Weights of a small transformer language model.
Size: MLP 832 SwiGLU, vocabulary 32000.
Architecture: RMSNorm before each block, rotary positions, biases on query, key and value, normalized queries and keys.
Training: a variant of Muon for these matrices, 1066M tokens, 8133 steps.
Each number is 500 + 40 x the weight over its row's rms, rounded and kept within 0 to 999. Layers, rows and columns count from 0. Numbers have three digits each. The size before them is the row's rms in percent of the matrix's.

# layer 4 MLP up, 832x320, rms 0.194, rows 135-164, columns 0-159
100:560435500508494485504450528534521562541553532493482494561580515490581512563520479521492440458501496537535460500525479539555514580490468454458516554537454476496507494511521493550485559502558491481538499589458498536495523437537481474444516539516535541453493533484544476565508475525423503522492450481445532510537485527518434461466470484538489502547458429482528524451437531524442483542494562503457471542515429505474518453533391508467436593485564461514465510566498521551459524474477504
104:493530469554502482487536496435600489552530509532462482459544493543600509569556419520503539516498482579513505489503544498446534488475499515498523563462484465569474409521504416465594508402490505532508413470481472537554511506485550467572512528510600450534462510431474454500470521521521519534506488436575474490517523530590533510510510531585563529478537529549530516474473420512495481463520515458486538544545566540522494515461448475514501490527539554522555460490488520506497461510524512
093:492552496476470466445563508449494496535481485587468530541513473509491500496523431446553551553495457539543419449482544508494487509525464419503491478517507515520430462461509554494499478474438464492555500463527493413507462557487524547530493528540501523519447471457556472492459498533577428525473415515478402499545538487514463523502495514556538509444452465489432586441575500487544458534471512493448569487532520580520540529464520507391460488485469522499460461495526458451562543496392385
100:493551439499546443512462527571446478529506463539534497474525504526460414522407530494455537575527482468457434412478526463529470496576478575513491610528458506519459467509582504511452515471495553512505501536586470485527543497570460483578427560529489531516465526474542512575553531563482430482512445442493526518522535442492505479551479521497460458512507480496490491428523548491513446539506458535463397500532547522449498574502513536466558483585520417550458558497604485520442472459521571
107:456539500486542502530440476571459490520513471531460483494543464438479592441488501514476558507474462505506425489450460495520536492522487542457468482572546527508542447525509510556505524440513477441571458515461524499513519502502555498422472514491489437477516511534458526502478487453439537553483433515520533593473477579518535490476493512490509546528511579496469461537507488464542480460521481444537482450492547466512500495462590566477512456538446500496485492617520448466448498489458491
086:488537513420515550540522526498396501460490463493421482498516464517484499491539505496465513449449447542441507515499490567512519494468461482504495463464468547506546515506493454507435523517485519493513527510516506523476480478563464506556506503511476501529605450566441497463514483445502478633507511445479516484508574477491481481469453546488496471566551442485405409468477491459400467501502437482485503539474526439463535473491516579426471573485449536509588524536543507520424481427586542
105:491429529555496496499517441527442508538476548541480484591468441541459472481468589528537487586494505514443552482438488455435459463524563516559562568479540551502536435495463506472524483491468481416527491424518500559509501539474583479553502529526558503537494513541461461513467549453473432496475511515466466512534528449578538541538563536550425519456476556490524570482470517531454510513453510462453516457499545614472534541468520460530467524492471520521534480495519471559522450533538482
095:410478486497527439470536523477525461473480497422446399539561460541505477548502406587495573531559512493510451401462483449545503459532459503488480601491480559551473522466490523541470497518455479513548504521517524496471443418500505477491499525464446549481464507540494458548550534513446477541433446467491467529544549466421437489510472539540478515412539476509539519516528547459466444481447472501479484437557444467470498557462507515460519528492491498480502455510483447424462495472482491
100:450466449478493533462516504542511418484480465500518415535470526488560532526504507440450500524433532474502522508466522508543479553538500554474518565484471468516520466537470448531394483450443526402447543422419464519461498557522574478546539462485498500471501438567478534484516476496557554467537501501555489436516463560493459512510419575549453522563497467493505510472474504522536473494476510536529503529512471541464483451459554409472421614508519522546535509589403474524513541441482466
099:501454500488466489439490560537551488474515504504479528485464536513427436506468386496550519518498460534464496512460480506467573481441509485523468503531516408558505479507448526438497545467520415507468482504454548518509427515514517541520435470458489507471502526476514538583503459573549596542430503535531521582490443600516534465580514515470492543515487470483486485484529517503467473456579569440526545477469483480452483539522501530528425498417532487465456576468512436456523519503441478
096:551542516561538506476473526455465554539502485511498471409515486494556507529528490467544442510536481533476431452539525524457507556498562460518452455592504504548513460522458504454478517464454543567519478505489537479516511519518435503562565493546534462490433442505502520445553463404532516433491487517556492526432507459502419647479445509566478430516581489388495482544443501479498559478433499545479502530526476480539571484512535459538487494563509516445522489511549541450493489488525523
093:437504537483507533498541500489514511542494565531480410467439510477525516545541461502524457570516467505484452511544499475490484469536545563491471473571480472512456547539523473499554576531486470497480484484512536586484441512497478436543480500500496523514543473475549419542512493503455537494541482582509435522526527491481501511551503502545530503539526574457520547491540495500534525442503528490492492561535524494460388587484578492414457483419512592537549517543509512535469507491471561
086:551507523434572428441519492524508488474516440466487507455527505407484440456475519537519476530545566574532490451553483510478532516415559508524542534499494551536469400498570500525523450453523499453497450511515535542520570481514518536507573503452453466499428509506461443423471510518519490499526519552526479487496529498488553502504534551465579536503460513540501557529498498520492469550399475519484535503443493456506470482467473468473517486575626550526482498529541425429533458562524513
091:520545460444490479471501485533470454495523482531472499473473525464442528493506540495516519530506492476559495452516417469538428465449516498485483595539489532452528459572573525450531510457517535499530593493489496583556469507422533447446551523465488537524472546514486387489451470507491492601478570505585581473505508485510551562537555503562482461538504455463528484502510488460537486442418520555471504546529474491516566547496430504542490433581510572535444484527519528547561506529550550
098:468535451481498555405544527416501543590507464511554593484495492493519518549466520504477537481550471452544452403482560487541594510493552503496441489419539465490519506482540523440482529497410506493543496541553535516564439474573535544405504510514521484536514503446547480546472501511500515453509493510497558444461492486535511486515513513514504537513520447504521495519560503555540464485488506471483506542507541535543511465439477504535488487494532453506483480466455454488484429536464563
097:532522497523513502476504453461572541499503449505477515458509472506565490559616531560574456542547597473561491521472541573431491546460474514543551499518541516429526542564532462452549465459512519459515499507501505533469471478442484506452529373514477511563498449476526464502532510434559526531479526511600444557455502476490518497521395466529476409473531497457488536514527528488545490490469583440477519503484550473478531455442492490500533503465433535466520390559529500504540429485518488
096:520530534510441487516523443506479507529466448522494552455470472464519468441531559473561531473470471490502499496537490571473491501557444515533502516495486485460556475512464461467582521464485529487460524422516541453509472511507435457488487447511471537550594502445495540482480430510577487490506466577467479430482528491485557515504463482461477475497522515506491467562431524592558485525622493553523463463469443563489494481525586456499483501454541480519458464543475520553495529557547526
107:406423490440526470445436570560564504465493523505537591511527476464537470468462464412480573545447494470539483470475493483474495488513449552496524497615501491449463528525544539466463431546498461580452467493519466550524534574421524577456450547541482560520468532530563523510415501490509541472620535519508569458463524458511460437462481517492470451559485462453553575506490548505601494465521513507486520533547560532531464533541464523488454532510473463469470535533519517521535429516481518
108:575504484493572513530397481515478434536432455497411483521456557508457428473478530517511570481515472479404541491558438463503464523487483418533566426489462538502490502492490467523470555484505506544535467593480486526481497446483507474481548522504461506473511466467439401498498453544510488467521461492516487470446522472474433480489427498531507532518491505523453447505495489522493603496564491504529510459399546450504479522456500474475526535518516421498472514441525498478537498523570503
098:512461430495487473507519473478464569500490504505552552495466512510527462531442466496442555501531468491493441446513532530481504514444483517509490500513516542429467518476493508451515483560520499434477455490566494567498490507570452541540486492496544469458522468476534508476453486575507426492533523476522464514588475560538499488439501511532398548544455521428444475440505532507445423522542570526535539531525597497559486491503487569494532516491526443513531495530435548455512498549447504
098:547498467530538428512600528475554482510496450528532483525566481490506532508478451485519561495434500468482483517527511530476572480520470595492512510555571482504525487534492443426481432624476453492475488508517510558489424457510527463539558369478450494472599498519501469523466470474471514473479456589534475450483467485449466573523538518544532437515550433543458480471508524493506548422540531469500529494460510485519488459527510519479500427579491522485497417465470499472498558524545548
091:499538537467503474534521436544480498508472504485469495517537454503465432534544492493511472480589510492528516493483537493505534477530548473572492472466476542479454516577560558474432490447494518520436503449530582410560510474443459383459484532511480563506538484497468502549443465578465547595453526483529470516554488546480493493503449495520518470474421516500525442501526488516496464496543450543553425540511489552479535522521550456524495535515529475514468524521461467452542461487534516
093:540525566586512573554522503543498450529483595500435422509576512502488545518544498521553482589488516511510505518452485547561576510509520449566473477546555502478528485532503443489447471510472458498490511527481449538548521496484504466533448547457525492428485465584516542461533499483443441472468471554391469455457460479488512461483531544490508506513484453486460451573556485525538547441464448431476501351566524502531500510503497490500526484500491523516499532495516512509510520500540560
103:523471478519429516450498547496540519453497449501416485587489531500523533443551501471479480436458525530514475479527506483499492520589476478497464531459479443492443421515507419511479506512541506460520506512552595477446481533547466510541523466538462532496488472462482498519508602543519519583503544539525458486498502493507547547532522490527496548472574444540480456519477490568568458492514440489527405489519476496503483506469451513585455495471521509457504422464532532507541483501530444
096:544488527519489465489415532472502485573444477508497534520525463537541513497468552483554465508484511575474504426491424441480482463563524495470469493516464559544521518505499505479496522494590515507605415543515475459475499506535513482498450526548551560522491551511459518489499497454476512535476484444538574551571432479467509513478492505488535534497496516490551505528552528557512419546522490495499500509521570546547507529437553522571478428544459579510422470482456469513501511525504528
108:457510440460466556433517441443554456494442506514546583468581486481489509519460504544471521467471480489463507443503503510651527529542498482464576542531502504498492532520530578542504439441518525472546494509527517517552490484519526514543515491502518499465453499504460512571537524515571532548537516496473478519470597612530486545439503478476528504462420487481524559566491509533516504457539521580455570512450493528477424533384440467540472478441526453506503527471515536525580479475447493
104:501559580538533469529417432516565437546572537543516517524468485505458489447473473440508504495560507474579505452529537523500511484481520569450485520460546512507483523608460474455461508517533445528466494513490510518461549451460545477505481478562445485541543559565435470554497469513495518454465493576484535500555488593557498554519545451479538498527546487505439445495520478537523491460480474529519550564522479617484430515435483423543523483522467571527494512476521469506514564447455524
099:572482423467450484522532457469565449485445470514508500486503473565449504526484531521500490534468442513458578480522501483453535550506462494516418511496441473508455552564496509616556524548476477450465560466480436476514488600504456501521547526456504482433435425455524505545474521494548521545572526504589600486500503486483429518495508524491446485460534567521510492432467556473551482488556555471447511482523524432534471495445514543498552558501574560554519545562515475483540635472452497
106:416513573516453487373505533487414572598520447444495525464518486530530511500527550504406475461486537524482420470545493474498458518501481518420419490610543441458493532485487537579529554477504453475533624524541447601504551460486456518489516519425510470468516480517531464555538445520437496497486539522482455565491597528452509475526571543562500459476473537471523570446475551473506480492526555415523483512453588474511521566534500440433554487473523512552522518478524404526508447536516521
099:542552469476552523507478545491485560529421502483619519548546539493538562571475464503504505553479550488501473526436458500487509515451430470533471540449388540464443570544458414519532502490538496489427504509433548482510555548485519476515417557490516504542538544563479542442540446509571438529487512461541542513513520580437566569488533484482540461494465555511544476514483447537530503509504491538465449551482509478444487531553531433413524524540466499511515486454515523451556503488524472
# layer 4 MLP down (transposed), 832x320, rms 0.0705, rows 135-163, columns 0-159
097:457508484466511532510497423586413494481467491501480529584576467520504515517498470505507449524394465471457500460493496458502509539601541556512511490499496451474531504473488471471556439494492487461486437431536510537506471495462447465533466428506479563525426522558483445555511483511468456469505480553440498562537450445478508515567511441497499475482503546459558556461522455499514380474477449573489504528511446537498468362461507471492507573529527429586488480572491535527485456497501496
102:545486434493526497495419536450495482509534481446430489507509499561437540424554551504452544561514491475544463391492495479517403489474514515455531477491597485424459488505498522566430575506555539506549541467499521503423471500445552462488484546505488488508535538508525496489529484495468446464457538482440480542552517572471612557534475473492466511483490426516508456537508539470472466455503484556444512461523465527546497541496474469512584514504542549465518600501540544508536469461591505
096:412505368479503523535504487572473544554525491470564519498530541510540457476481514524471522433506516530524497536572474515597513508487494592507438501450453493489449562438445505514578536463503533495516469481503496490450464486462517485439552442497423477417509508510528489571508427520473473576573442543515478493577575554517452531517535481467505517473498510475565507482468529511516468483459584583563541486515506481514533449535429588523528533499406512490454484501493503472566523499519473
094:434477499405493467470487483513526430466494503536558473491421480495545469425473492457487498482528599517507545519564502516527468621575465461520493480528468528499500482514596479474513506459555453511561499506551489531549516539574404550431526482577414511487507539538518476506538521507502548576450469471481511539516569464476483467471498532469513468428568540499471455471468509553446486503517509546505458502522510561484516487537538471538432450515487445519484509502493511465468477474488548
103:539486398520375452531423468548489484540531535485476521527532480548513508503493561532485543439487515509511504495457527476461455489535580537592489545546477590533423462504371544494521460524495527475480488482461538424514527514477449448508454499462521518475480464465525503495469501474519546530490461498508486499501447512441552498502583437474564562511535499481516529494469439490440522435553515524512516545443496443528456544504498479443508517422489552466485496505538513409475573520490448
100:470463468509581526522489518419451512469522531531477459516456518486475496507538557522476489525564442515512515443477533532534568507485504502507439444626584501448523553609529529495476523469522433539514560473456435511495526512526480500472491459515504519464586498464520496512470505534437567532526516550503476491450521509508477561517487514498493502544521429446505434482498495542576463465514567505495458534523525549574582550402500485511520524472443461484547482481457500415464481483477528
100:501474539462472500437491469498553441497515456545574529530446521467514541489480503522542468503482522467527469492460512450494507466512464456516528471504519502420523451515546480534524496395477469502432530420508489398519427500527500506535479450483521538519514474497535549462489466444537532505498514471555510487480580416510394487430526471561491507471531449466520466520506527509437498544539492502433470500434488533462548427515455544502483415436559473465466539543527492529430515491484491
090:521531530484540545505518501518540464520523487455532462455473573461539510409543522582546490428469526478573533457580503522502475465451440496509506479467456521537533521513498457618456552408518516498544500503495584476487530526530470474490547507500477543448478443555453526539485491473467468480549553474515513506488500498485555471455504482490437512538497546515477559453587565460522514439494465459470581540481508513580469488413499565544502469506472467465474529455557467560513422555528497
102:473497433466452567435511462497504491459522520482511483569512530488456495482504566524481507428553485517548487556508493459548572529490555535494425486515543542523523511551455514438522477536591563472442513518450490525578483512514562512495462566529544493539519414469486534500508406484441510481526533481441546533511504525470421477494462456565485461551512536485466484496518503398495488488518493491527534484527435389479504483530569544519483465472470447511555480520510522523506464482515517
110:503463548506491524441508497502453565489463464460465442535482531503474498530499483492406475515474562482473505509492527504519466576548479464520519503447467560526498494450486530575491471431493478440516548517488493475481485468500501492539483515482547506560453485470546426470496485282574531508493502501514545511461520477514436510494553489573516465505494521557510558502526533455533581582532494497523415503467507481533519477489460546438424484529493560535568439540511522582447431565552486
099:495579468634515478493531506408487514473512515525524486534546503504460505479500510500468505547496432509479384536455545505502475470429496507474478450514491541415496519532473559488540479501451453511496492453471502533471433502514508494540498460521459479544505538606496543555577502475455535507459470549425478544516545522535469524508547477426472499527560533487460481474476448496499455517486389607452477532478559446522475505532519512502493522544525540509522501497491567540481547562590518
092:566447525475459534521505571543499495533519475473475541578529530479534505517497526497522543504524567503559496505491541457523491505476443426531548547513490443512498449540509489490501521512513488453546529480466473494536524498471477460484532538531481498464559442483462559431481429401469531526448524443493511488417434519417535517430472552537470533523497470459435448523456584511479484504495511504514543514498479441500564414506431491517461463510459479499412481502509463525450502492492460
084:428535441568466520480555495459513493498469504535438497489493488489492534432519507504477516435445376509502461537514527571444457505493466472482448454457466451494622494464523503405563553514469526481519526467493502510453525465430454540521480429503441475568539514497549550536494519500501477453460447538480452483477515469485488464474451488526484453524449461511479463540490476468544455453489483522546473501509530459412470471471570501557466424482448525400439498524448511454458523487508486
095:565481466439490544515443524537520478437514477622561576506507521519505481407424536502514462455505525508473489476523462475459525449562536591474544576501473479512567472521441443489542516484422528482487489447486504497508512484509434521501479506457554450504471438448489490505521519517504527433476468531513505554497506515495483574461528473521430500514530475479530450467527499515509613533534489444472484489397495489496521460534613469488517521501532548448491513580468541474519440546501505
092:483537541484575516546535443517533504491505472504452503503482474482505551441498523493502506469393466505473460525502425486503457580477425463470549515464454442526465488610485495568423442444481568522596487490531445455443553420492520506560476473454527595461493466523508520519471494513521485468527461529520524578538460505508490514423536500494535466483513506471438512523412444471478506516504526505473552506459465481541465447492546501461520418531497495422516505563436475479546462600553521
097:557552436472492539492510538567551456538532460494471536520498494448480592421457485532586523490406489500506464519490481468508424535495491480456505484576480475475496454504551511490510441444443618504517503505437434453496499459544477471475546520466528439477514519477493488490484542546563456592489502449503499494480560456513474557472555511538522501558466490477494505482498575481400480481459481486562459562453441542537595530507549495487495495516532517527483560540504503573470434512481484
098:454541433494477440469475522492541508535528521573426568430424491525408533553512488558516500453432524476505383472539502491528409510491525463509506475444529553525528509525476429524440517422467468487471477520459479492455547554470434453473514573444441527512506498480492510433472511397450414509501483492439514471525401490576499560546468478486469521427537468528532507467443473487411457521510570568471473543565522466531509517445463497537534465478497457434477499461449522475516602480504523
100:474480460535526511516477464511453491468486478546524481466505446507480490521564530523501513550540551485464555535545523501545477534464472437437476522482491474480475511481524507493545513445441509495486503463499555499545478472469462548521473500506447553501462459512490492492453470436507458556484510534526456497468528503451500532493554409513544494436464527438504491523562509482455498499518566521580445617469469464466536547532543525540439513487548427438472502426495533494544513545546467
106:479509563545444578498511529426528500548569488505548554545460532453480517555453500487508515512531481468527478533517544428541467481426574473495445489483490533573527530527441539522535505525454495536507509526462510490507464534467486473510516513506522521501489508520563494439476522514533502484488503563520552488555486423440588413491450558418502461491511506440358506475513505546571487533464507564469449568396467451567501486447491549467441517522542472514439488537489460529474554497528535
088:531526504447487484472568494467505481492521482508590518557491433560446525463557411498470440503537499486471498568549506578496496535479458423513430535537406505483487514487497538476530520461548470588486498494415485487458456485522475500483535534459455522487493526571465474489476523451529540547502542564550521513535506534536561446453508549427549500459556534581550488481521459491425561548530538503482449547553493610471569505541462470510480492494510508444458498498516486455520469423564521
098:455540495456486525466514523509477495503444489465460480529504458479503573520476505565558497465445527420520554447576495547534503512508486534532474482501501494494461524500413491456452434461433520487508490513560537532450526531410501505504512537506560539482544469493494475444509525486489508534477548499579525541471535568509514525443456527482484479569473549479445543529497536527478464517495454502468529521491445461538519451479454505416485533522528542493524530545521534542478484510416441
099:487528495460457571468530446500525490456501491494489498482474484448510437472432473428456586515508487461552502452507474561474492523504534479488502468485444576504480491550454473530470527500554508467540444536575525518527477442513463504480495554505506519413529479518429536463576495504435519527467428438529544506523540480495455548504517485436479446533488500518519537476458481568513398491560483509500545545440450512596496485409505540509516454527523561549480488522477505578424485530473548
098:467532433506453499460542471555477527463516549545548585489551543554490451452520498459456499457571459481526465558481475505561476528465532477489536504483468464492619524487539499535545475437554480530481592443433558470485524505523531507473492497470508525507492513534547492523509509517418476485412560450480442522472476514511528469552567511504467506449573481479529497485488541474521439503409465608489598522465468460455548555507553558482558482432523547467540528480489485437481618485472550
099:466564511473446555446539502497486574528548538500515473434510524553477568540510471519477527516521544446493500515446477479558464568487468522482523456497524562488541486506469474455468464527494505503517415586547466548503572522421570414508479527520461486496491536503461522431517522514542490529601568533492520466510453536526459496566539485444570519494595506492519541535512518503476460553471514533470520495554511552493572514461458507450546506532561494478531497469489496479528482494511595
104:452504527483514508482516470488477473568573550567513446468593513580451425533512532417552544605496503526503511553570542478524505459508465451455479507526515519492521458465467558480510419544468465447479584518453485498552516524525500534545476523460491506525461449486533444404524441445524494534505455535440473454453504531579483564480553508535518498473464481578447475489520500463516539412529480543494486515478472513472520493508504510467483449501518519483550474506479518459532487421521517
099:550517490511499447504492548503523456526577511395417507464473548512529447530486564509479573513496509449513479544417526479515489502530450594576521516497514454525505480487474549527504495538595512530472529479471461555583546557474496475491456451494524397544507547456533461471570426477494465515479494480532484531518586527462461495496410499471628488530411550468520490432554453523500498516500453466544542550529549498476538514388480460457473553467513573525527491552452519483452500509545519
104:471469491456458550489530550456484477479456543561540484551495540518496501583553468567552505514447472556433477530515493481493533521491486414530469550496471472532512491446587483526450515460486486485517523493482454511512462591536525459499454489495559470504527454450457512475493483513452452510505489528499513458467478439475490508467510562547473498439469533460489601515476544448510519517557587497531521425458519456555491485553499508491457446483521406452521540503501521557495483537449513
093:485464520489516505505473511488492497468608516494487486573516452480408502526531550543524568513481448456490535519559518591501519497522509521455473504457544493495526452441462494495484479460518522494522572473578517446611548541465485550509513500528501445501594533463475523498514486492470489429496564490524486448457524418509418454477484511586456487494490469467477528485445507496550512456517472509521413491533457496493510561467501463532434548472477481536480514497554447520469551469536463
104:569410576477459566439480469485442531519505537450498475517507563509472521511518529527472481469538553513543517524474526505459533445553520502504478535549457504509477543484576484472461470521498522579428506540473457535470580515477515483474480522519562521471556514527511450493522502493462545569525538398497486429445556558497524443489423490439425507516539452409504519574507462488518445523493498463392442517505531460478496547527453461522540467479558432504498441459484503468422478540527443
# layer 4 MLP gate, 832x320, rms 0.175, rows 136-164, columns 0-159
103:481505455516554491551495457489486522533518511438420459485485575456509461455434515572412509529522441480547456492514407478442542472424499500442518541424526422503551462497488510467457570516468590492506489449488457438460479533510514442451519437476518436496575442459507567438553534501518407516567504435517474550507522537512482467528489494505459446530468516508492505455498565511523546537515431497481529517562545501451540489528492530521555563505448511503417532587529492534605431490497497
089:504586459486491463475495505438529572463475521438597531534500489519496536478520534552528441443489534505462508473550510593542514460450509475452493521502484523492524495556515481564643496512477501488498490528459546502445517488574486511568444489514471483525490465548509456552464526544508510486534450493514460469474446424569505569474443504486558465499494561439498504487556503488548484471544479471577539505525467453520539457508550506466470502470484451471525455495468535471508537492415537
104:477543512562485533519513531480513583569439493493514533379507578541494515571597495442545438487418435547536533622493508520449573452504436437590484492468521439459507499477500532503575522524511479485540514466487494530503503467514532519506489471446543512439467456552508456480482497424447501553610490609551438468448503512535471455478486552530516472485467548566489501526426484519500483493559484500517495530603487514512553472492463546492560530465501539489569532476463522481543523507452539
099:454460577538552485533511536471568535530452524450481524562432551496507501378487426583472537544453537458477471471474485449508512528479502478492507482437456420541506465490520520484505554533428516570439451490440525500486560449537528479450485530396570502407543542465444479518522540495447493466508513543460493491546515480480462471527539498549457517506467451514443556491556483482510487498459446508488509466494485606522530441521465482494568405585481504488472541510446496484567521532524541
092:479529532458522493491479514507502526494536525472519538467509477467519551499529542527464471469506499520530504508511536510492541491457481454480500484482478554522496506502455493526422491572568518529418645445500462493578524527532550502508509454458542545477515536482453500372474479447534517480566546468521467491521531452494489517483576525491501444515533541462459481529454481450494476398512549456469589444547547530466520506442439505482458493497454530496480489494506532551538445463557521
114:576463506515474488472529499535566569483479443486456524514482525448540495496521480532493481531525494524431527487549477511648534512545506416523467555514513497486491526516495553551509418488482502492539444530521515540438482545549525541575472490488522506480493528512566504450534583470539433522473470421452438428517484472467448562526512544489498544500501533398512461539543517499460486515527507533484488451470533535544546504530473476486481485531488449461438453521530521482515515454498437
094:520450476518474542513513560479492458513464494536537562528538551465455603471495492540508504497499486414489475466470599508502460428473476464500483444562488575528443494473494555577461527511518463438580504494490527503477584478545487473509515553500505521564562477463588545436469530477492561569481542472539501484538504558491536475508525522461444459511522477573491531485415466466460493533497505533508509479482530435436482554599481459530481410540483549482462503449569479499407523536554516
098:513511497520561507600511450482475419597476451448507479462492574450497514525496519475442421418531454536521460470564451519447510426444521514461482492486535556499415604515446495439461505462524527493466440571436516493547470536498497562459485464528494497495530488508509509431453496467512526540526469474502543517505409540489527499499470502523474543527482536587439451442473419562523565568528494515455539542502543528530511426425521472499478519531470508503451510431476523507503509567633519
096:477542492420543505470537512501486505543472541466515532487538569481522479409551526490518465530514480491508557415521470520530539371444498511480562491445551517498498469527512497480490498516504514513521415494543505430507457510517526504469546420488558506504550559502485578467542582577471444546473565448506498505615486528484510532454506454572464445505538487533497492495546449500438544499514455454450476486475494484536532446495522539558480550508463471593442615522503469591543506520467543
098:504474608464535547478506487513549485468577477494543446463462508486453476508479466515501519552481485544473558419432537461554508559542470488557465498512448479470453501533449519455487507494590525499414476442423478490463525503456508450533531419505569449498476545497559451473525542463473546489518538502513500508451513491505512534507458491446474472514536524478465469511465491423500481421490457502504578529525550457544516531411473497507496464574532533535510540558543499576515502463515521
087:560486489457452453464528534580513488546520384596519559511559460446460562516472546496461479484462542504536501562500414478529506545434415483572510549450545545495506522530461519443532458415512466467488548484519470526480531536452473539479539505506545472501515403493504493503534463507541498534484511441524522502508467600587527546524511526500503500535454446562470483459473576525537424547484505520437454536479541501495481482494527457481467456533497495522528484456495509561478543406485451
081:589515535471528549505476464493420533593521479497508517489512499456500496510574481541548548494553515524475503480497424510575519462498442523485541510493529491465536489495534492498547557444519491473480535460518534472523564422475541490527548635435494518486510437524406505460499533511505497500545464581512522524489583476501554468525518490504581525503470539463493515572477536494471475501497461468479411505516534545465499473514524442551580511525522521662512533559474544502491532556465496
099:538495460447458547533490513561598488515520442498513527471496459480499544469503524550518513518447534497517496522499485432539472461517524530459402571547576508471552489457561460503533501528571497496529483497544538513516466507470496442563534515488511472500422424494472528502518585556430534466484492539492537482421485496557474548491513512495494464449516514500443457460579443492467547537473514505470446476466570459560428454455477467561478530411543458509527544521502526489494504574499490
108:549497539510468601506544475582501469505497540485509436577452500479471581489425554462512548539538539507510511511418524445531504463459563446484476582546540488491551538429555443496487439423496471500490563486521530523459479417519491526529533542424513546500497516496495487498459527519483471465452558566479546486508479459495468523462470460451513461437428533497482500497442477508456444503459558478458448433493517473485509480513558413518510522503505554543503545541481462463544492503483470
096:441550445475527523534476557505509539493461526559498468482531502538479512498528547542498507541472397492461539550496508508542444545517507500586481465523517507574493513532504496555526547534501520544395548498530508399474486554508477476457472529524462456531491487464466543541448495483556491496532473480433489457509453464503519515456561574532457570521477465521510501449439546557526539471435420507514450484433503430459503381511502559500515468516560431539442512548571542508489514518455505
098:418541428499456492454497509528452530464546532445518441421490410535602477500531438488502451499534531514471506484516495539526528567440536506577452430499500480446502492515476462464528517552524545536551454530564534489466514552493469543563545491465457521497500368549437505504548492485514498504513491462482536463541481504508468541501430541553485528485471544532497462467444463454501529553390550540490502456633527519517526491478525526483428516536484501494456526503446522467487556478517520
104:541505516472485511496520503495430533516483527429440531432544533442514544488507495467564508539501500538469477544555481507506551463438551420535465573566583464475434461473544547522441473565452488462492513571485554534491522530532463490522484413458532475468533476535483492466540581479545479552516486558505465523517513467514541494519537491517497418525523534509520480521478567472489447494470470445446494540512485471455539535496440528461448531458536506472532464513464488472523514565432491
107:495388413541520438541505461485434538565499476547586513482472484535574523469549439491522522524536551545508505501580520470512512500524552478483540490507517493481484454474434541548485455525477436510425493463505523521468495501578514522420496439469490468537567520504466495509482545450570495497512488498500501454614504532459492470521451471500484422485466497508500473447535521459584495466503585440408575574475501488473582495468464518503540436548475538443527474491518445478488505507468588
093:501564550459471483490550540490478540489536425535491569590470584499480534460506480502539554480511483438446434567478501524501588523497468420454466428507471486474533449536579497539561562483492460430535554476450486497446468544574499492458538514514574506475557483483458488449432494476551545536529495568541518463549572505474487508543476477480505474474548490478537538486502537509518503470459527494520514480479466520501595531538535553446543518578507470478446442551495487472501462468496489
099:528463598474466536575471432526419435543520431455463474539456495467503481443467530503514486476483566544555497498464519578443419545518522498518470479562520571516539569489501477494572485495462521514549454475509419480437406494524438469504531516447509410495477426504474512521574487510489572552453467548485495520428536466580540552531510538539539534500557529436499471479512451477550467511455504445512444552484476499558568473568475462472519476534526504431534533481509531493518524461516511
098:488507544501510481519524503515548544452468431518416370523463469521570543498536484476494540559484517545492517512484508531485417501435529569519564473523540488485448504478433499508513459596448471459475532511477475477505536598527542492457438493527521479519494556507521528491436569506566457497546436525460475487391497482474519511533560467507493561497519440576508518497536474506477507514555496474493479477569515449521564559503468465478543544558536469494502523536497436512458507467482513
092:519474498480571515496501554494506520500481476495484514479512462547508479464514453451407524492484449462552513499472515530479454539554454486527473521515530488487480440522521557524471474500517477419492474427522529529515506438488433466450593475436483457532565570469538548483589507496488557473402519492530525506554538544504457529502555474533511475432495504451417536494452535515450470528500501599464549512432511423500524526445402493480502506553516501513465587518455469466451451487441442
103:464475535601505608488388523475457470432504495513537433589493515502525530465517449517541512469503515496471569504466479422513506455518479467486484553543517424529466503508457502523536463504530575491484515500603457551441542522565537436522527464489469426497481453477506519449519506496466477504471495558525452506482496537449501483517524477541537473506504467524505462452511511517549470453481541504528547508472435548502491433480534463498486543451539506472594404516493498459536454479444472
105:549504498583477488553528489572583436496499505495521565474534461513507560535459472546488462487450475490501557502543564524495474532530459475496474586487460530471531583491475438492458473453495548569510486536481474559476480484499504582438542517465477458619449506502626552480500532491504577589525518497455541491410484478522508558509476551426520554528461468481522589496426518560484523456538480501412471512466516504527442485469505574539434511541491519522388498471509536486435440511482534
102:452473539538514501513510588513509593553473544475479464496450434487494548514512509482444468456551539537476503530586507572513488532465512540465463452462504498542509480584486520495549520388439462502516464477418496497480497442411485557561517513453483524525542472476469543527436517557491524487551450494513485476490442445518548461450559555511457449464486466494474430505519539564515434438591485513502555493543472511481544492522462543561546532493558462499512515474525413529533501417483517
112:492486565509536424476471476495531555445509470504547484418531483465456497467508540518481516579524479457570533507576464458534479487513434540514531451527505611479532468513451500498525456525513532482519493566417520455450521546450467456559452458473523459548534453529483523477546557468508495471496508432531455526517478611511533487529413512478508451563475459463480416572472458546522490440499521502523516538516508469552581532497538540506519527511450505562463484464526486512509520455526494
098:447512454483490500521546460476553474549525529506499430433400461523422498441505488587493549516516556487544496485574578535477536589431499557500432535542534535484516529525444498511487470498541464509466508523473480509497583511536555498499451475474490482472524600432486507494521554450535447404482487496514520568460499583501589516506527541496379482531490501527537525514583514454547484506524494464440500542441532418512540513495468528452536515528476505450475525477482546517500411527497508
099:440606529384429429506486485447467482444574497488437583474505513525495496545511534529507498483450533482509495389452535452448523571530563490480494518486486536494494501463565603534493535492541467433572530522492500518461475479503538527516532495473455498450484478534409430473535514548476501385467520488488466511514513542528470494489507498471596469517476550494505525487510514503448510494549570421533504557542435487488497533464449510489562541466469486471546521475513503540507425595442498
099:532462564508468528510511437523448533535494486488471520461478485490455513544495482522549545460507447493446529565482505550605528531504544521489554474446516458485480486482496539514498486473474456470484475474414517458437540546516516517492464460500477456461445502512502486527524541464507544578479442469509464463426466538463437463505477470532454546479482503516459584497540524428491472503500514464446542494525514480537512439427484484508437427449526379499440497500526489489550550605474494